Weights of a small transformer language model.
Size: 9 layers, width 224, 5 heads of 64, MLP 896 GELU, vocabulary 8192, 8.15M parameters.
Training: 166M tokens, 5051 steps.
Each number is 128 + 32 x the weight over its row's rms, rounded and kept within 0 to 255. Layers, rows and columns count from 0. Numbers have three digits each. The size before them is the row's rms in percent of the matrix's.

# layer 6 MLP up, 896x224, rms 0.0383, rows 141-346, columns 160-191
109:101138128180121134140140150138134092123099111149084112147116138101173116149139107103097150139100
122:127165151124156085143125101166092056156114152196102146132208119152130124066092115089073142068155
094:091164127104080175144134136103153137098084120135110170133167135134138054120176131113077133173080
111:107157114144081127140087119075108153152146160101134149134152128095129152113107155073192161155125
114:143163169112116154126185083151079095147174184100168105136159152113140110093158127113109109141116
082:115141116189151165126173132126126181082064195154126116111125152097132042055136153070118143124150
102:086130106145154177168196094113125138105156090141098143145147159122141184110123141105109153126168
096:102131075137179082131115064153137141173153176167158077140128100139106034095166204166141130120154
117:098112114101090122176136159144115091146107151156134214136121124181148102113144112078080099193121
073:108127102090114085134101129152136116117111105112135079186160177175093122166083126232129123152145
089:053094162166118187159090208117189112140168149127160096136128150146119134114138135193116120200134
106:101108142158072154202169122072188102126110090154104149141051134111170100167132107129151091119131
096:144157165166108107139133093145112155077149160121099122130199099110155121125138119139181138084098
116:120191148084108112185119060138102137103101094120121163125147154182128143109115182151148190111129
079:144083134133153164093160073079103094112123113080132155078139115138186124156159161138144142147102
093:142113152091158161153146153144179095099097151095082102179131154178128112119185168111165087085106
072:089126166148173120179146082090118101088125097097142128092116149120049191106123185093167174140115
104:126123106079239138156137108135138128157173129156085112140153104086121130126143103141125122131162
097:165089130170118123180160151091119123085081121072183082099124132111146129095102131092069100074112
105:187065174112132108103143140082151090099104135120165146108125104180151134108111149126108089078080
091:118161092197156106137115071069136153128136141125104130136091183117180114121060139162170165111131
116:126103114139135111105118114112135134149124101148126157095083103148138108101140104171127100109092
107:148127124199119134093139092134226092142115159113072182117097120101112142109144152166098117111073
109:134133181157169145127144129076090147181138165125147114150134161107131127115075161131105157104132
109:137121164151126172142098077133135095129152066143176178161136121146106111102085105110144114073161
087:109110189130159130161122108186173044084083163143141186173145131088094098085139141106117096111091
110:127139123135156108132138149120115057116061168162115073121176096167105184081080108103117083174151
083:152135091131116056136162161112082130125105136101105168127201180170106180147130092080118132119133
115:169133109147144142163146082067138123121085119113174123084145185120118104139055140147150081108104
106:174125170131090104131126093130104105095086155171102111151108140187183122115168155158064090080184
093:100123095106096085123156132084162137111117135152108161117141183135107152105112144114136065164159
087:158159107093148157112097109120104133119147109151090138119177139119178140141107135097137072150140
108:128119185106150158153133121105107165216110092171091122115111055145131095120048109156120115133124
133:151110159153154087129134102131150079127084115118097143120131121125046146076121127137096108168198
075:148156099170090141124104119134125157140123141113096148132122138122125168125155134159197100101137
076:155151135130117110120080125108143135115122131114192147203057130108038108159184157088108134154117
075:112147159110176103107093157123183155160036108099125085150133131119083144164195085118122116175125
079:102083112097091139142200092119090167126106085137113192104190163140063132096105152229181170096134
082:182095103126128170155186119098136102141100081156173107102137107110157091109127150148075171147096
078:065148101121104106113161045117111104142114125150100115129129122158133145133142126151153112118045
120:144163072112150166072180143118140119145091130118119103176135131179109065157126178169100129094107
107:142116133123094099145072072102148135131111153139128130146168127154121141112133154146196109088113
088:140140072167143145151133108161098180097137078125216098117138162220150171119099110163195059123125
115:181140189134117144133144136093103071117116165170109114106154116148152155158125117139163133143112
076:098127118046159139125117123111113096127157126178042166166123158155085141113116133141195143097121
110:170133141159145106149123113109099119169144101102111139097210180120158120152154124196115122094199
100:134146136141146107106130118143094167129141101170064120178135199161104137194171131132152156077144
064:165099188140123116117116116153138100056141128210088086112148139192155065108070109092171109117122
119:111136145078140152127192118152101170141112116140131151127090103160086163127138142171114123157121
094:142141139166089189117120087194148100077128110173137143124134133122147127095144120116120113126092
098:133112113139113098173153130093181113101151114174136153151175116112091115075088109094112088153189
105:133190158121147170108164128130103090172128131164147124182122115124121105102134116111108127144120
091:125098118167151140114092136118138153142100066117151171134122126154092180091151146148060110129186
097:166132091177167087123162180141172167094178160096077146179105143142124096115141152112105103152136
116:145149103155131158135113234091154130130103130110178117169153089148138172059133158099104093099176
113:082192077120121088164078120121169154176139113175124120149137122093136103134144114118161090138126
121:118132172147106085129177144108208089096133111108083122113111112124129146118137179147132142090144
067:123124068092186153109102098165090177123146133113124154129146164104135110165155188083114136139182
109:132192151118167116145176103127150121110150076105098133144155100131110080134131167168105125164188
092:127121094113097162144146134130046150133110077144115155133106164081123131144172155165121105125123
087:106097124164137142151143105134101156142126186176151099125120132163109151157137155136142143140118
096:138148058129142120158162036085173093170140121137162180154161111153118090123138074148199135125105
108:135127143068116132184186167143095083108175188079088111126164147130111128116146134097110112182122
099:147150094146142100182093158109107118126087088173122156123127177151096122138107167152121148169106
108:168168166153149175156095156145114123113126167156146119167085107150137136108134099060132151133110
104:155132132119166157133148166114110132113144096174110121132113177166175103111109174148102089197100
109:165106048134150155141132135108088117128100059178098166107138150120108140087112147208092135135147
105:170096117106130153191156156105141141094090128062107140128139160160086118077100171126130149121101
091:141118141163098089135133174107141100128081136116142088206124180164129103128105115153149162129150
094:037171129076162174109114147105136149101052118131108175115031096145099192141110092127120100131103
117:100127060137142153125147160164116114115102138151167111162128131085133111181173148135095106081116
111:172136151113145111105084098098178169116171159183113165154139196125151165130061155176105166143127
091:118178127125133116141171147166177078163132126103157153190116168117142099099065209161134141113143
109:128125126125119149108120149115108165137156102111130165104119109121134151097131118108099155086136
091:133097138142111124185108151167024096126133119133128107181182118142078108077123144083123168102108
088:149121092149102140143138178163092133112103081079150119125116200106096224130174171104127096070192
105:090127107116080162156113086118141159178185066156122087214092128103133129096183107174148112102107
096:131067143068155120115123156124093132152099118148161168141127069102073121096128175080079154156138
102:098144132150094113140158095143143121136164116152156116135149089109072119134131147159152082150103
091:108171092168171121170121166117084089107103091102139148167169116068117103114107123119102061136166
100:102140125141135148165082146069142185145170165085147138118161122116141147131153106110075163117100
075:171188155121108158177108143163123105181134063133107134077145148088095128114158134124137143121088
120:156143154141129055113190131149116109101125130156093095126190180153106171095112135088146130139156
106:108104135157140128179095132192116103127163080146121159183177153115135092097138136078147101114162
067:162189183099127107121132114138113132108095132127144133111123123160140138103141167109122106176138
125:120135167127211152136157113183194123108109118155118083154125154048139146095094141177111115144146
103:075140113171095171145153144119138133160149111137085112127143124126135113109200187109120157105117
116:063159110093119085167122106161153095124034063168121105126155180111124078145198098192086143098181
082:140094162135174140159123153095136155122131168148164119082092159090216148153081150108103080098096
113:073139071163124178116139090080121152165118098150085082144094163186136097152086107135132076086143
088:171171145121164150150191161158134142172127109137119147133138166174108166141164143127158083126113
091:128153151061140116132209161101130141121105055093105130101137150149072120182094166067169149172096
068:199119102121094097110185092121136185147103101099093133075118153157149133086114110158141144098167
137:108090104125122149100120128082108076129147121179107148119089138120097133090128114118127174142091
060:058115169119047125150168114121127163126178133112193107203166141136068182123067142146154170123155
103:132144174128087182118143161094158134203157154119167162088131124174149127136124109166137086065114
088:078171127104099156152100109113161085068109122145087151111162129108090068117148135161101059147155
100:148085150131155146144133108104103175137083096149157131182215172130115127129158074129117103136161
073:126192129081113193095128111139116166100140112098191123163151170182101111103144156109156137111092
076:078134100148101157091134135162073114126082142140112113150119130090089134059129100099140104062141
096:129076143135099170139089135099153096103134155108166118133100152104144118127137153119132090087137
132:099171126072134093107138088105158101083124120123086094162111154126145136085126145146173164107127
106:121153152091136119102140173092057134144110081079096162163141141075115109157153190139154127112111
123:068207080111148197138160096155132195200114123121130155147105086080097146169137080119125161123147
102:109119115167109086103090102078106103120105101118126144133162196084153127131137140149159134062100
093:135108088076089195157091146142180107117088125125137057144174170123121187148133105172103150100146
089:148144081065104124129084118112112146151124131168099105159167106077124149122097134125067106088100
105:152112131106178099105125160128152187140113144165130144059177117143077060098141115097090094253129
086:092187083144131098135139153084095120127104104119112095161167126151179140113146094141111120145113
102:103141141176140165163171114139080121153161110128078142160133117113141111166129112138149111154153
117:102039145113142157140160154188086160125131093122120109169155149125152147096107099145077105120125
102:107114079104114079198140149161101078129121111109136178150151108148130150114145103144093092115217
097:128141123136137073080091133209151138181163129104138166121166147179149105077101135168157173065123
106:133136141142152097112156137077149208114108194109095125153106163147136133219174096067136145161121
092:111153103097130138156047095164108150078093122129133185097173137084106144140137115120125086085135
103:077135170095158117164087080150064147136098145195095143104103118107087054155081130133084118122118
088:110144122108125097123148135125083170153091060153131215131187114127122155093161161192131192115134
102:160115151144182109120142096135176087096124153088127116055084185107143080099062082104178118086124
117:030106155158130132090145176152126130156148194146115119130062153159148120084206167142119073142124
112:106139151116137036141103136093122074186159190105186109191078119107110127100097182175139103103100
073:099145156093081128141091172131119079088123150187159160158140120147126136138154119121158143104133
077:115163104128070111107101092141071171166160143146173097108153119053115178111096128189096167089124
091:123115169176200150116096115132166103086136141185124141120074081133138040135154119147112136107170
105:095134087085151189141036132137123119090119063141096137072115151139140177108121174131111084129113
083:116184087154131101104103141118078091119125099101130071057161143190120140074187126125173086132140
107:104163112119158109166149159156096161117146074168121176126113113183122136121115099146160065068119
102:076135042115156134096126152114096135181075091140127157129133134085135094159193111120125140146158
113:028105173121116183147111178090156153073137134148100117161117157118102053110079106126110083077145
113:114173093123098151176100094135178138130086147163149082169139102152082159108084114107209088164130
113:111114151161120156150146197120124111117071118072128147115093093128133150173123081170092121115082
073:094145149154163085167152091046076083171160147129036179111122130126155103124131186217112111159139
090:174086097053122089179124067094131113148153137066138161091112177141146152131119125170089122100082
106:116123115171142113121145164122144175148158154074155193124057160085125162145151167180163072160089
086:123105177166146104089123125153151196147103104167134089169084177075069174125118138135158116115149
075:121150109145162150102107141101096185123125138115142064163115113130123122161125127129123087164102
093:102124138107146118142120164107125126141132081128108154108163117135149102127058159185157098140086
112:120163138121122144133122143107134144134136126111086144140129153047157125118110089120106123113118
099:099126197127182123172155123157120138124020095110164088117200166109149124108141055135111087068103
109:156210112094202152159159084142056144118097089140123133138144066170138119129089114142104138125146
082:072190170109131152207126121120092089081146158123118111185070130143128120112147124105124150130176
089:100145148116129136149115120124144105090197116083090143103120123167086146117147139100136122108124
091:100162157124109096136134102128126154082151114075074094100124147068168156181116101178145069118084
094:128137063186143138142178089097083056108121114093171123084161195115180110116166187119167073066143
090:068133128116152112139144113103104048159107162194122089105117142168105102152171095096175165136131
092:130131087102100065103141145194137111138105194136169116115107168147071046083084148094122147198126
082:106078093164154153198131167156131144102119173112144044073072143165123135166150154104141074134181
088:138148130114135169136163168054050143140157162084107143202138159116033104113158127132158112140142
099:134128110108162142159115172085125102131119129106157141090154130067093100099114173168110156075077
120:096131199102115144060146122094080106125117183087171101169123127115134075143095110123097082092090
105:137108131168123124165140108118126078121178143120085103053088148119140077135135163124135075135078
101:074140151079144121139102132128123116158125119158176143198176080114201062129087082140096106153115
067:149131134127123118108084157144088137152090122133131139139173105119165092123150187127176181158106
095:098135133171074121138192128089132044172161169117131158114134120185116110109139097104175183097149
116:104130102134157138084171164103127110117133157140135051173174109110117064157153131136080138126129
094:105089158101132169140128141176104136144135126146096119062115169072091156102113128137067151051140
106:115143112145161173128114146191189110109125121111098123129147144133089176193164103101105154109162
078:084138091138144140170096165177158113104150140162178109148169172155142044098189131154135158167091
065:126114093123103038150124146151094147120142093118108122187150141127140133133088191106094155113113
098:143104136160096139119161078176064127103138130117113196119133152168087092138107133130211102170117
100:147102127125189105204170082170075133185135152119146088088123130145130180134117141139125105170054
111:106124157131081109127209111166150096111166112151162133081150170135096158135148138128165127165148
080:140156149103203153112139142108154145120102075136146105155117112103129119152069090094117123064126
096:119165123133134174137133084085144125157199115119117120161138148103069157089123118065134117135150
110:111148169158107175159178083159118128122080127154085080129167121142137131166159151166170117111122
115:158131154199189085138105151080108142127147093156170111150136162149178088137084144129167089138139
127:106126098107158112158116115165149068143102139163123091145131142150084117111099135089121137124083
107:162135088073119123108160093104106179174173125091080107122163086144096087106077159152137156174091
097:130144126160122106100071132098164091136112105177162135074177135145136155071106131177088125108123
105:066091177157111090126135166146160089130108111143058180099134133138123109137142165137108150098178
094:108150117125166058145110174100117136088114138062161167128154095126089080104108186104125146132208
096:124046163134122128112118058179139112141115105106088156148151150125117055123114146125103144042205
073:163106168067136112152083183149086140139159139115124139086166169109137090101156096115111121123121
069:154141091120108096162097123126052112118167156121152101127174116143164171153173120122138098114088
085:089131082144155153188112093097073131105201154141125203124139103108101159106116127132120143084118
058:164135198131189170163130126148123119096096069125228119086185171056078098121153111075179141155162
095:108081158167099177137154133118174200175111148159195135183124072115090136076132164090126137133179
074:130148141150122183103098103125080149127172105124103134096115158122123096111122154101163105076175
120:139155093067116128213109107094168099108157183149150155070151176178098182081158106124143150116116
080:145183133194152105144142158109148138089165136112160130076147200102083125097181149159082172149158
092:109103104143162104139141127114101108165105098127132106139130145177124135098129114193122183119086
100:176162165103137138219164120129070096068101149154092047126127132110103168127108134140113148096122
127:144169081121173134166149168153114087171123119112194143155122138084126134143094133143108137091095
115:094143102083114116112089090053126106113119097120147115138158114157106140076118058091192135161099
107:114153071132099080156165140119131035092132140097108095176108128164129145147144149130129066131188
121:091114118085119100139190126150139151139108094157112142107113165179129147046123097096127127131129
096:159159065070167141117197115087194114159119157094118143116171129057185113110104060153124110151140
108:112099048166117135127157158095132158163159144168104128131162196142133137100154099129146113050135
097:145028141127179114136140108131156113114128067137139084164121111166133171136092184099133173125199
079:110178066127139071104182104094083134136131086134139078143133102143093141139135139128136115148091
133:150114180094142176128125107163137097107133069185118137175127171087133132126100099137075155078127
108:141135142094081069155091158109104159135157159153091092128137099102117133104214153137108182076095
089:114149083087182140089145113102105152104111175127168184096159157124143123111149117096114127165102
077:110160175130145158112121169117134122134114125145112162104128158115112175084110100158100097106110
128:177148119147199105090170105139141139123089165178168096110198165136119161067095105152133117167158
096:104165117174090079125121133110144176091136092095167087213130169097104099111114169117131142049147
121:089127122119143169111197165117094140214139133144094108128109155115186177100038128140133100092104
063:121146166167091176178136126140154178105076101100154173144128164168061095122143137145145166119132
099:142103158170102142083080133163150156097159094057142164105145188101170058154144155080116105137114
103:105057117136137128185084138143148126132095190156082140127124135148057125118169185107128140131146
106:113115155128141102135105155115095123108086094163083189152156149149141123182105106085133105128183
105:077145135147115111122089156112209180125114118191138139158083181148119134097082177172087102187100
124:138139227094185143155108122176128097134068100143117097179160127156105141125140159132166140086128
097:085137103158110112181168136100133092128128069077144138142147155166151122132123151101141098092161
115:115119139106183114135116087138169102144127127076144081114165107108100098056123109100063179114186
099:166099078164128133164126095181112155222151191120167114164175096123106105172075111157152121118169
094:089127107091115171088184222105106174082127184109113126132114206150132162093142135143092109123147
# layer 6 MLP down (transposed), 896x224, rms 0.035, rows 141-345, columns 160-191
102:131190113125096159124089117131177130134136126103136119122097126061059140098167136137113107134092
123:153156137148162110195094077089172116129137188160086096084169102175105146130117129111079127108118
094:129103166166082117082102093144081153118106176090115170175125078125077159197145145137171148116113
114:139131149107112159128080179193175136083163104110139149143125144114120085098166122137119103076113
118:108137133117192154148124098153179126192116097095165139117084121102169098104076062128120174173143
083:121134050069117143133073153139069110168112133052154102157164164113123150151153150147148151107174
100:156131147133099111095162161167074129093112101122121129135070109128119122098188082099108162131062
095:169135099089089113179192118178123143096161136112127126162147113122191163076103097181095118129097
114:112135157119114068053076173135172095130133119181164100157104114185059157178142078128106139135173
069:177096153109166153092135155085147145084103143108139099140131120104145158151119150126058098081094
081:054101120088159127133136123155120106135103087126096151060147132167132163135083061137142121158057
132:144114100150121090112121162150132117044080125072156140146162079168141133076133207128130072184198
097:081133047109083099135125166156125155048130112100176144160065111124110163096131131201203147111128
122:095122188122150161104079106119079191052158117133160067112104124142129146150173083114174185143156
075:106153155091107072102126159092117154138085137126097092127104164120131067059046128123103128103097
094:101139138113145158108135083111139083155146156140130142152106140125083119123131156109138155142168
070:149163160072098129084109154133111161185127106169106128133186120122131090116141090141114130169114
105:075146157131116144120125115066148125163124106132090125118080107102125194125128149111081184167108
097:143183122166119116085096107066079114123129189119165098090098136098123152132121081165164084090101
101:113125092137191112148114068126152160152148080117167181137095099156100072153120190115121138098127
091:075090113151127165152154185142149191103116065115150176150151125129140142090142059139118153108198
118:134109143092078113150137131168132119098138125089148108076160101134197110164141169136148155117224
105:143137198134128187140146134108128141158103135149131171131111093116118150131108121143159126100117
108:179162098099042145128142143156116140102121165061149142082118130141105144182121174083188137167124
107:128152178098107075080124114091116108084135093139162156093188064114170114102135155158175098125145
090:096206116141158111147129173144097105045119140071149052126158086133166170141133130079162109119141
116:140142113102080177147174084093133216150138065126184133141118163186134134183136167109107169079134
084:188194078121199138090095183128155153139115126205122128113109102120104086152138104120161105094111
112:166126106158084114166171131132120139148149154138166099162048106153092136150026165122117136056110
120:131119111066084167143203080069092113113156151113106158087130045119130085112126171168163152159147
094:106110117137153121120162146174242115088119139093132126127129156108135107104166155094078136103153
087:102089153148162138098114164123200144140151151108078137151039124138084177128086127132094104106205
108:135134144157196131107148172096165070100154194067093121171086064145130130132126106116129108090160
145:090134127173124151129112111122131132094119162098146090138160135114083163126113140137139094167155
075:097153064104177073139141154119114100099142149152151162175199158146078158099069121130136171101133
076:122171112100074124182173068166166096095170118165128113124133135154188161115124145092110121137212
075:111158128182132159074101073134100134140116092117074173063134065092096129149138110146121111158126
072:175202094139180113113115123107170110166137089077146105153105086117126137166150056057113093164175
080:104159157129182156146129130137146149182138140128147094111114124167080139133143146199096159161138
077:153141135180045112100066109132064167119125159172178166111098159100142102134147168122162115096165
120:108092076090100135129137096151148108166158091182135106094109111123174151180141167106067157096149
100:111104142159114147141120114137082114086131059048144099129102157124146127112194128128146099104195
091:102119209136091098101085145132132122138146155131142117187092171121106139156121060166068180137099
127:128121153161084106220120116051162072068164160136145130088098159124174160163132129124157124072116
070:158115111192101100118066102116159162119125135108176102115152085114158173150177145103135102148180
105:097156095142105154146163161155163096178117127095127142136146097079174112167117104110100153131098
092:088161181130149136100073131139119109231080160150112142113168132097107122123100115123120141161136
062:093118036159174157112135156125099167121174132128134113141137145156122144185106086158154201171194
114:123098137125169146143122116150162128182120168161125126186078131104108106068097083136083092171075
099:083166114100124097122193153089145117099156155172060076073158132130160139118166137135167127149110
100:076087139112112165080165137106151145126055155130160063148042188142177117153158114085121150148140
105:113126113184081080157131150154105080080153169074176100132107157124115145176156144092094176179089
088:140180160152098149123154151151111123110134148189154147140125150140149109160088067127157082135121
108:148073086141158174154158157071075135087169128176130135155119128131208140154105134087080150196072
123:138131157130101152149163149175147088134120134119192104099108102133114128121081115153199172111096
112:126087107147147144211156103066068162110154085119123113122107092171100113121107124049172159161155
118:123090152105163116126085132126068151180167164152091143144133146087101124101144128098154134201154
064:159145177077156146183082128110106113161168118130205093118095144152132151114160138085130144167131
108:085047158097127069139158088176134195183102124130155152084145109121081150099127131146115103104111
091:122150166168088148107083134155220095163142116062113098112070068112137120136086140127217171103140
084:138158088194254134133202155096121087188156141081141134116098061113160144132133162106112163143162
100:097160115166113142126158116153189133162103052111080105090106175152129101047096143148165167147127
105:143073142120190109145148127119180125087147130127126100183104137103137082118114111073085145115091
093:140129094151165161141107136159184136091143139076096131126082062135121220135127136115065153096145
108:128149127132074122101087163105151144126157151151167093132097118036160172123162124148180086161119
106:129143172129152164085137111121148176111117104122199158054068108127156112183148113142171137130158
105:108081186128138123120036179161120149138140152117162122165067121120112081169055107132174113092196
103:121129084110131086133165168085147096202081137161140137101112042100155126179129099124176070127153
090:133123130090147168131108084143147156195116097159126137073094135090157111090101143095087108160129
098:113073159128118155104079079177100145114180115117086095145152101186153087138184079178172155189127
122:126161111107092091150080139125117049111126166155189108116147125084133096106186090090115117177159
101:103121141100126083153139109115174139161118078137125085120090183173079139147110085112181149134093
088:148074143095134118148115108151121147098147200064168159109113110154125191163132117166123101129119
105:127092128102141107146150073119135112151151133161106099143080133134101104127144102115093139122110
088:121130090102114176169121116108084140166179116142123100124120140180192191094116100070172077114138
081:141163165191091137132042098146081111140158102133099166074130127087111069077104136082113118153079
110:173096167142198141121149127178105098158153136139181149055176162149125115087181127106167104151114
097:152144141162097141101087094159164197124173077098134100148101185084184157149100147125113149219115
099:183115161114158115117123164155130156175182101101154097099127163138160148142118089112125147158111
086:091152135127113170123126119174137098091116187150128104156119132152124118143120189126150201138138
103:155119088172129189175199114200144098151122122176145090156136088152108133074083138161127132098127
074:161153113074071124165145085125167137149107110085103201170115127121097157151152061142118133075118
118:197125124165158148103081167147128127139125147169119101124134069044154105182070075158119108148124
111:107127089159092159152119133157161119028162114187103138142122146132077161098131127091128135168163
067:106099101130130116084197075138136151171141121145135144123116119105085144081127090133178120139134
122:117104069118063096104131119090091107118167111146099143103146138173102104116088157149123116109155
105:118098095146211097110132128111129120126111057152085148100190161125118101093141095111074132110127
123:138107142112133134148125114114085059149099108142200131143108078068145132121138097128112117150178
077:166189133096077160105165099101158087068106087074126110103164141127092083092202175107131134114141
113:082138198120190122154085149209190096160143174073147170106084066141189130090118137100128104123198
090:129140107129099086179086107102153117157130143136173170166103178142123182114100103118071180170114
086:115113087157112174153182100155142171148121100127094104110128067161104155107068188072036141124136
069:160171112110132190124143069099142158093159084096150074169131166061070114078093141111130206112160
140:099122139182164156173100166167131138143150170127133094157105154095142103129122121066066116122085
057:168102157143124132149067186152103124112118122109136161092086208064124152132145097130074125131114
102:156121158094112058161109120116071117098091105098141152059162160079127136131160158120140126080090
091:130024130087141120159126153111115120152115168131125137149139123166135144164145125067099139156084
108:116124116167089092134088109132151144185082118137119107128190111145123117158164123154189153088083
071:154099139092087138172157113084126138173126120146120151141070148045125164122098180161128137088120
077:242135128113108122106117103068079134162143109109127162083160125107132116098107173145112133114163
097:133072106167129098124116171090171130169161091154109103124120127111111136125082179083114168097146
130:098193132144103209124107117124129071183127148158082127118126167093119165106085153121145134140088
108:093096132144100155054158104091152103085112113193072104099123165119154153111154195158115071151097
120:100109093127142181084152187114139107126110181087121129148120104134133089161114063110114152115160
103:181148102147119157118152123087100181147095139143110162139117097172139122094121141105108151132138
092:077109126153135109175068095118123190122163121128157139081084143141140113112122155174151124157097
089:141131109140170161108136211116090092127129159132151098180151137141107173164145118150102165141178
106:126098063175163083080107106108106174170164110100127141108059148097158158114130195072142145159119
083:118155119115117173090087140111135166192106088102133135132130135126141089091123159137148127076131
096:150067127090172088060125125187091124134153181127159139159124100219107105100113118177096137115129
108:124111154130092111120223185199096174133120192108091103101162049122154112123129113136176086115125
095:118212172162104105069093091108200116169101101148176079154128133135059093155075103163126088083161
101:138112123131107202062149132145130152176088119145094133133119125095108096184133119150200155129121
113:152120087092137112130140117135105066007164106173168129158148166075177132156158148073184124125073
087:109068081140106085146083102113138098083146048122139115120092114150118128117121095174122163077157
099:074101110079144135115174195127097135128140120156097110119148116134108084123133132119044156117125
085:168137154094167148086105117081180159126131111178127081132042189156099121122067119080090180097152
098:128147136138166119127139091101114196190101157101150150149149124149095102129105131117063084213128
115:105126091178154154172143149118115116102102143094117171127089172155103137105111175184099115187175
116:167144143171136119107139132212142091046174152161076106153186097143167050122119151119111072112170
070:127177113124136151107144091144120130132129118126132099093133124103155103167075175127093148150131
075:190146105099137176102155153135144141159140117111155103130120153157139143108136129145079079138099
092:164120118171118080133190103076137126137136169158159129125085140171151148052140103119149155152156
107:144170159136090087085166096228198155102157112149124083179119138147053122084139142147140068132134
086:147161158119102112126148161115126173153124103128115094120168056112127126117119125089169129125096
112:098141142160142112130132178125113123116124137115158107132088133108148140109186139141177190063138
109:106151091140124129116118128156138161123137200095123138129090148113102102151142141097113070179094
121:099173127135146144162107113158092158097139103191155140105085137135113168151143110076097167136133
111:129113102100079075120150123145137111089147158139178125155107067086141096140132099133102122048220
111:121101175156139156170168142139137117100098098206134161139138131155144056090204146115080192109055
071:131137154150090145144108149131153137119138085132086156161142136097108127158097066146156084118148
094:144115084170079119112106156177119121155121104078128126092118125114110147192105091100128134128203
108:166068122192100123142138126090115128077083126111168090135105088040113108075162187166133160148170
083:147158144176080114102118166134198124148140130089118184097153145099102037076138132111123150092145
073:105153128144135118094132142130162088119155080164120141117190176141089096113147121119092141111145
095:105096095183196130105172182118183180062107110114096134139132165100096139200160118116133144071172
110:142111143144132068142096150122060052100098171132181096153121142124156123099122148107101138138167
097:157110143137160147088133088194111151175095163171056119091119171154125092112147089173087168083140
112:068116148183084133129114094134125112083135099158160145118136112172096103127120107135139190098095
084:080069149094099120112130162118127142177119093150090161081154099161165151134147111108156116144139
084:115127132150155090103114129128116121164080177119163100136109153118084098064154089049081158151099
089:049110150104133157116129162130164132194140192129073107158120129094118133103099057164074070100093
085:086115155112153175102128154088059118161146180121163151174193147096098095146120044084089106190110
094:055062138145085081123160132154105115124104144199099150103124134150120111161145063149082123135160
092:120119117104101202189096141193094127147153123084114095116107123100154177100168134164122120109143
078:137125173123179142025148120118128124145145162197129106149155122126115075095099076134077104166116
089:138139103153088049160150105136197042157082120134116109082131124141165138109093174176166154104108
100:137148122099143123151066096113115129184096151196163118081160165165134112135173143163142131087131
133:102154138156115102141118135171128164075130127161166172145097133129101088161122169142118110130108
099:170078116126107118061134136079157162169122104076132127098134113121131128172068136147108100142079
106:092114130118140088097111070092128182118155187106139130106109092132125094146150177079100127144178
064:132090130127222118145147135101117108123115135125119185107100153156116142153113194129110102133155
094:117143133084106082064170145132100149191168110097111061175095117057108143083074124134185096143123
105:112081120153176125076169110134093180143154147104125194162120152137164155132157148132091123102173
098:170096147120163147089136086125145111128122113167154182088121099117147207152141111154171073136114
108:085118093114187131044156120146130130142077149079121141185162142153109154091102127130146139150124
078:131126151124080161100114156169142137085160106083122144159122124172095144183090083103131110136155
065:078112149105115123143131119129159113162136173127126136069110135152159178049165085183136163154176
087:099062172148224109104158161126069130119129169120067176146163102146132091125142061143105156188113
097:180132124103142093124117131126155099124114145147122135147124138145164081170133171130123119114089
114:129157174093077119154094169238144108120152144070152186118188157178130089110154091084090147120142
080:074090100113130124158124088141119119167156160098189103101152171183163132158185079124187139137140
094:116146144073175094109147168117033125113124136095069178163166122174135103166123184136110086108152
114:183193101145141195153122100139152078109115135111046167116143136119142163087150091145114161162087
118:080148100123060141141126160174124131000112161201140132193119085174096106095124071114131186104146
112:140106120149101131116146190168159152116130121139147117124110120111129146094158108136139189134099
104:146083084093107173107097153138138154117149111162135134116098148115147087162090154156143117065103
099:119131115085171160068131058082140171156156145139132086093084145135077120202122061101136133169142
099:106154075129132219103111072110181103148166124117072121115114112165128157116138152122174089104126
093:114099098080154123124110100128142114029180133171106127178125146088093160107096130091162133115093
099:129131129180154155143158141130152130110173101133141154162146122068118090132159176170193147055125
070:111114110125148156139085124159121110077111075171147127052092089071080232137115123132169133092164
068:113095127138119141090138145108133135148132082147200115137107176107123060131145086136108133111132
083:176091156076135116100131131087119099041121093108150146156114169143114152084152202189122160158140
057:126086081123084150103119077128115113107149141137191067089068095156106173164155185092105175173120
095:124115130106169120165112159149113126116087087146120149054123129185128153125109091077121148136137
069:118144081120149144153111124082113103101158148118104149110143120074129158133117093148130147138099
111:115121181073172112066178147173103201176132177109158154130169157107080146156104108045146132171096
084:158137123113120140209062163154135128030127083142117151072138084134117072157122104152139165181102
084:172168104111062153091138083172148140161148148095123078069138125149139110115123124067130108111094
102:159088188074126202098152126084111069099162164090128111192124099154108145118062166197132131116128
130:146135088155111080097141129152185144143105085106133170163131220202116103093130158122082133185149
124:116100136154162104146078106149167140054200190173079134144084113146110169073139124136160186079137
105:133089059077133145106076101114109091077058114152084078131127087205141141134059130099092120199170
115:035126139059116142151133137113113193172141077125144134117162156050094166107171138097126142206095
092:167117174104106077159117125113073134197134161161119063146118093138135121122170174096087130126141
123:138147046137103117137131096101137194165185094152134157100111162177120061126127109035132122118157
094:109138162119117172114133147214151195171138156163156144085141098142096092138127134087153102167095
070:086138157154080142155194156118153156194112176131192151130146099136136108085104085104109167142160
141:174120162113110079160155163148163160101061075131167130175120162067156147148084102087098185109095
109:071157144128188133077178108125074139097200109143174125110108134104150082155143118077137181149134
083:119128104098120135168137182174179098113134109138060148218108067150104148074116111133160128142174
069:146160150151166131161154142065145099110187153132114114057120182105151112117133111158119088120118
127:146127165163121159089072137163140166136125126115073090130132088143168121129148108115130127055127
093:121136060109188170081147148115129149157149158174156130110144139147139087106120121065079141179118
134:139112120133138128099154124155186136089095129114065189101163141095144139122146146126105114120142
062:117154061065058152143157109092050110130219125125115165135161122110172111086141158095143063122145
093:098120129116195107115132094160111173126117123148171165139153106111124114142116093130107151146129
100:101069145101148160127121150088140137076164157114172125174145099189089123147175107168070148123128
107:122153113114153110175161166114151128059105061156147147119104114127092178150121158082128181113095
108:140105221152092107092169146158148140127099145122083126144112107148091105119125157107171153103136
121:113074113188100127149160137105150136113087106113145150059125204160171131175165162097117139175139
100:089118147138158116102163147098138075150137190088170114125079100180126126170139124139101128162158
125:122156055158144184179111141131109183065161146151128132132137058095062099113082138151176127134070
104:194106113128111089131058109100113122137086061101158124143129090126174168097125130164130154155083